{
  "d_model": 512,
  "attn_scale": 0.125,
  "init_std_down": 0.00229,
  "decay_fraction": 1.0,
  "seq_len": 2048,
  "doc_mask": false,
  "dataset": "wikipedia_en"
}
Each number is 128 + 24 x the weight over its row's rms, rounded and kept within 0 to 255. Layers, rows and columns count from 0. Numbers have three digits each. The size before them is the row's rms in percent of the matrix's.

# layer 8 MLP down (transposed), 2048x512, rms 0.151, rows 2012-2047, columns 0-63
112:116144157113150135152165180111214123144132129144145123146120177102134114165121118115145115105149151151153162172105142116117130156172137118162146142172124133156111158101182112137121120100133129
102:146092123029121109118149077127137148150098169164085115056167115108158149123096147125113112112101166092132127142167108090165131174122144125126112111101125148132131175161103096145124116131118155
095:095090152110129112144128093122172103172111089113146125100134095116106135137125108108148151115162146123097104181131134140121134135159147105143092172120128154164123138125145130127109132094128125
099:110081082127101103083118125124114110099107158142113105150149142142128098112150123123094106147146107127115095128091139133151119080141160115135137112093117101155113140145095120122119102131172094
093:104146138139094116168134115134160145119155116122127127115154123162123125141127120131099080133118136124135117068092149171147162147127135124133128148102129142106181111139121101091101114113104162
079:120112135124128111142116169099113168109119131133146162152163138137170106095093121143200076152112200146140100147125120126159162137075117200116134131103130092114115152117088118111098156108126182
093:114133124152145118163174142106136150118141128125141115118109131097102140083137082182120075114145133161134066149103109066130125128166180126151120149107149119121124104131133064115124115107139129
096:123110088110140141157097133134146139141111159142112153157163136136106110116140116155084118077151134146160161066102161167129151150116106138154090119171109118125107137156153091117140147151123138
091:141135158136087147110158137153115132130156139139153157097136171127123135139150140128153156163141171154127115161096144162099121160146141127151157158099104154116117141111175092135047149132112152
105:087105120126127083098115122080167084139092102140138149102126108187093175121147144146151082078122170130121065161133127126132122072162118139096121118130153098134049150139188086143092141132087127
091:126121078171147114133149170092125128183127118138102151134161127099128154167134141118095137159117128153147077176148150133131151173128154141107152148134146103099147123146082136134094109150111134
098:145122121114105107156143087139120157110124147091151151127159116148156116104135075116095111124124131111131119171096148110104075134110145123121120144136143136155125143110143121173140141134164132
097:121144148124087155149074126140090153083093160093110125112087133092196104138133120161186130134133123107131138099126080132121115142127099150137149118155127128144145108116131107135135144148170162
100:136114147116160110133082119137144118113139188113136081123143136105137107189106122105145159141109139131122109144105107117095132140130117122116114104144138091120097185145141166140126160148150132
096:114126126144123125137106145114086134171116175170124146156106119123129140146139137151107161120132150128125145080114096148129147145123142121096154126147141122122145111124111146120100157135138117
094:148137147112130114157137129134130111114125110162117121127128152122192102134104125122130111171152124126133139121157137145128181142124130118122118085141079128185104121128166136149128135134115163
101:162106122137139132130089108092113112121125122107118111154088106159117097125142203115184145135115169108166125136132113113078134148168109125105152136170135157102118133099129167109156109186089120
093:184138153145134125158115122093126092116130143070144101126130120122133171157102140103122154111149165097118115098106101121113162115094158141144125114195168123116083122103139113158151142138148121
098:112189152114123113124092131139129162136140138107108130127122138138140160148140098097119164133067107168141133097080126125095170183136129147108101121198133143107161111136157118112153141155145189
095:128143124174129109150120133135138091139047137120131103144150109124170084150099127124109127095145128151171148123117152137133127138083147138117113127131103114126117122124130080147131126139164093
098:130107124113113159126082174136107147149161161102123130178081118136139144148095108131107146104135127129119140109090129102153161140102129153132112142152125095141149131119167121143134149146102114
102:102110143085114155068126116113128172127144112145160136129094137141151128125145149135094119152147118173120116090129151147140140129131118145191116095147150121153112107100119111129145153145127119
085:076153113132142126131102184138118105156160126109110145131097135127135120122118126141129102088129139133150186170093126135104104112104121140087148178161110123103172123154102204119110138160107169
101:123122186122141127096156132126128194107128132136133145107134147124111077088138151125159099141133116138130165083141122166151102086107123154116131109138150154146133117182152194131154112179121095
099:134119157100117106178111159138180126158151096108104100157152114134104173108125164076108143112138150120163125112109124133086101096141121166120121125096121156122109173121141143098137117093150118
106:120121111118161124143141170134102057140136104129128137156094109131120139099083131106137135162068152113181119103095103116131148125123197126135155132097117123137123069149167143144131144114123134
086:175119094111151099110145100107181112105088095140135135135078131164098156140141135100110084137142128167127118146126137085085172123104124159093125084160137132142081146140065123145116136158135080
102:109125127103126102144196139152147116105182078073111134136130160134113168109151102126149137134133180125120117157164103149164125121133142151108119151108128129099167112084131145162149097105157156
105:104137106099115104165164154117112121124119092126111099127065127122109143160147144146119117120102115111203150107138143114117113108180163108138150147151106098159138112147146176120145098129115155
098:127107114131148115133110140134136143149116101094131128094146121146106101113149145136091130089102125122081118162092103094143085183126127100154117140116128143144136099100153136132137133106138125
099:120130124097136101112163137173135110161170142160149108162145135116152174098107115151126138128140146126136160119134130135129153151149123083131110143144084095146112116108116135146161090097112136
091:183147131103157146091121119127135162123161138123082129123107133102164133167097115171112094116157110111155091138118118164165176126132095102151174150099149094133183082095106104143129151125136161
091:112132093096174112126151147135125178146133090120100116098148168147127087079128092142170134133147132133141135133129121107107142104151083180102116100160125113093176139155099121128157109136181110
105:099122127129142120109151122127130150136168131148124130168148139119122124130159137134139141102104115097126121145149114137149103147147137111117129112154141156127136110160134059148123118115123178
105:158131151151079163107123107139168136093142123122106108128137100112121142121158138116146122102091130133141110162150166131157131157149110111110129152107114150143119130167125116121131100120128111
100:106167083111113125104110117146179125184087111111124109156123138178161102140144144118170138107137142132133108129148137148109100093125132126136124126111126144167149126104123142135157220140104090
# layer 8 MLP up, 2048x512, rms 0.154, rows 2013-2047, columns 0-63
114:111112164100109135162104131159114095118159173122143147111143118109177158113062138184148151122116113144144133109113120056077117170120137131103110138134114117101138095177104100169096114097113117
091:139105087086162097171133109158079135115111144131119097096163119142116145141136103114153121111092121092097074115161113143161115108140095157136144108097128125163151101186157118119135113118126138
107:154121105126146091109145148090136067116100110112103107117147126100135151158102137119105100113131087119120113193119104111122164134130150181157141150147144073122131116116127108072148148153121132
101:131127175095083152115161141124140126115129120141102091167152112142178116078153138143126127126122122137111160143145108139113148104126115132148157107117095132128129152097133106079116194135092151
103:110120096083186126116109111108078097091034133114115111122122126106128129106125160136107133097127125112165124149109104129141144084122126155113126130121074118142142093125131118084133105143125161
094:081124137135141135126149145154095153125099150119119134143120131140139128148084105128156111107115111204105135161089136147159143152155119103119120130106080134130102149147117151124163147113140096
095:147112143125125150094137116111117124098136128107159124106115127125136118110126142142122167167149106108109152148117085053141129114124176158132115124122116197160111112103153113129131154145118126
090:177154112139128125129111116140128155135096145124146144082137127084135184097120092142063142149116104077086198088108131138106098109089128159102095094107159133144102119093141140129126101162139109
107:122168124122124132095179082118153140124111142107137168142141130162111161141180151171123158144132120152091167116115101116095093144119121146088124091110109136136106099133132120144162150146172114
091:086155124116140141112093115106093134116155087095150124101141153127129123157154172166165116155094149112117112151157089121166108114123102145135141127143120124100118134112110118152176165115127089
093:096087085109142137123134110127125129102089123120138117135095100120140160097128083142128094144167156163162122147174127132160128116149118113138107109129102145122127108144119138140131098168132125
096:112103156086130122171134113109109091084063146155121139117138115154143154160123136112141148143103090155128098118092139129130105160110156158101097127094118142113173152085165085126102100139148097
101:124135128141117143129190105158110102124149116155104089154128110102142112148125125121081160102120119167141152139145186151095095115147134136117096150143082132119139148108147157131181144168107129
099:122143106086114136119135134153122098123143065165103100145127159157188158137137138096074089118122100150097136130124155162151116110146134106144167134129150128114107112122163149110162131104188160
092:124105126173145140145132126116156127115147142146111135117155111138129164122143108124164115117146141116095108150163131131135083119110125169115148112103095139110150097125144116109148140119114111
092:115105126109121087125141120144159171142137119143130154154149133124150110126098121100119171096141093099154122116121149109165122129102125142135147142163127134104124100141159169146105147119106108
095:136143127140107120115128104151098152093153123137163150185136167099119102110158094162128134107106128149145138157120122093147123139135120126143119161142097093133117086103081131159125139130118103
105:124143141139118118136156116149108134142159133130135170176106112109129164124142130144129072096071138092124122145159126135117128080163166124155122140090094123128143117120181097161108102163121120
096:127092116149149092163154156084134199113131143136123138144103161116166099133118124146112121156121146118111125153126152120136128147093153161142109125075117127133085071114159102167125136098173121
098:191108121109165186093100124149149106118179133131127114119130156161131121110135144110132125173108117140149116127085106147163091125115149121132142136104074101093192136079136123142141119092096157
112:116140105127121076163169135124097108126138127115108090106168094101164126122122116175109168111132099106115169084135095130108135140100169143124152138135115133180121133163126100105139135155125132
094:146086148072087140155115115130130154107111110161157107118095107113112144116120138095107085163176109101107114086189126118181142138140130164154110085103119104155098133154128161159149100136154160
120:100145071161126146105133134130160143128112123143121099184099142118120166106154132132130146137105109117159144139124152069117101108171152159099135145094089118131124142156142115119116158196125157
100:116127126112138164104109184105145071173117065143138089164190195132170145117124120126117132128113102123163124134125129158113154089128132128152125120110165121148157149133151135109097107119121137
097:041125151152121178156149129138131175086143142093136150140124092149157142133129107121151133144109124137160123134094091148149158123178141129132108151124140149134103133090164131109156094086149114
098:096130143173080098160117156116122157091164154099161108115166129168170134133110146119090088158170106118136109133131125124128154129122096123177166122155102136140163115096137090108164145129090122
102:098133141136092148145147152095088134102110122119138097142152134117133100148101145130085100116125118130177207128111131152097096097143115101111130114132149146118139155141142095107168149110131162
113:113117124122132111088102166129121123101156111132097185100092153115123088122147144156072153102127126134110115130158121169155120124144137122109092104119143153150147133114104133130143099111112111
091:117158126191158118169147136132111160128145106130132090102098122120102114140127124081136118087148143139116127103125132183125163150148103080128114091110085159103105109099155130110167137141137108
102:103177129116133097174124111148177093109144151099127132066135129137079071130168177138113176099125114136138100123124166146146137149134128129126116084102098150145078195130174144168154067103129114
084:124158130154128173139113086075138155107101130110113128127118130174123110129144189073142177127153134148103140120146093121124159110140128111113178121121128073093076154127141109126114127115152111
094:145135174125115152121134149140166157120154155121128166127139215131120119112116166110124207102119153134090112115178166101151129148086132107131136144134104138123121102096116121135160157130151135
097:117115134163136133123103132147118166099150178128148076102130129136105120128147185136112140103159155127136119152144139160150137103150121136164104121127161166109127122144150126085156122133122165
101:123171117132145132161157138152111101207118154120147157178122103122124130171124152120080108119116112114141111121097171112108115111097109086126142126140138101110128160124089119132155134154141133
099:151117096151172132098090157118140160122166140135129150111109127138126111079116123143128160081174160136075147143107086128135074123076132135118122097093139164123178094121141127090141138161126158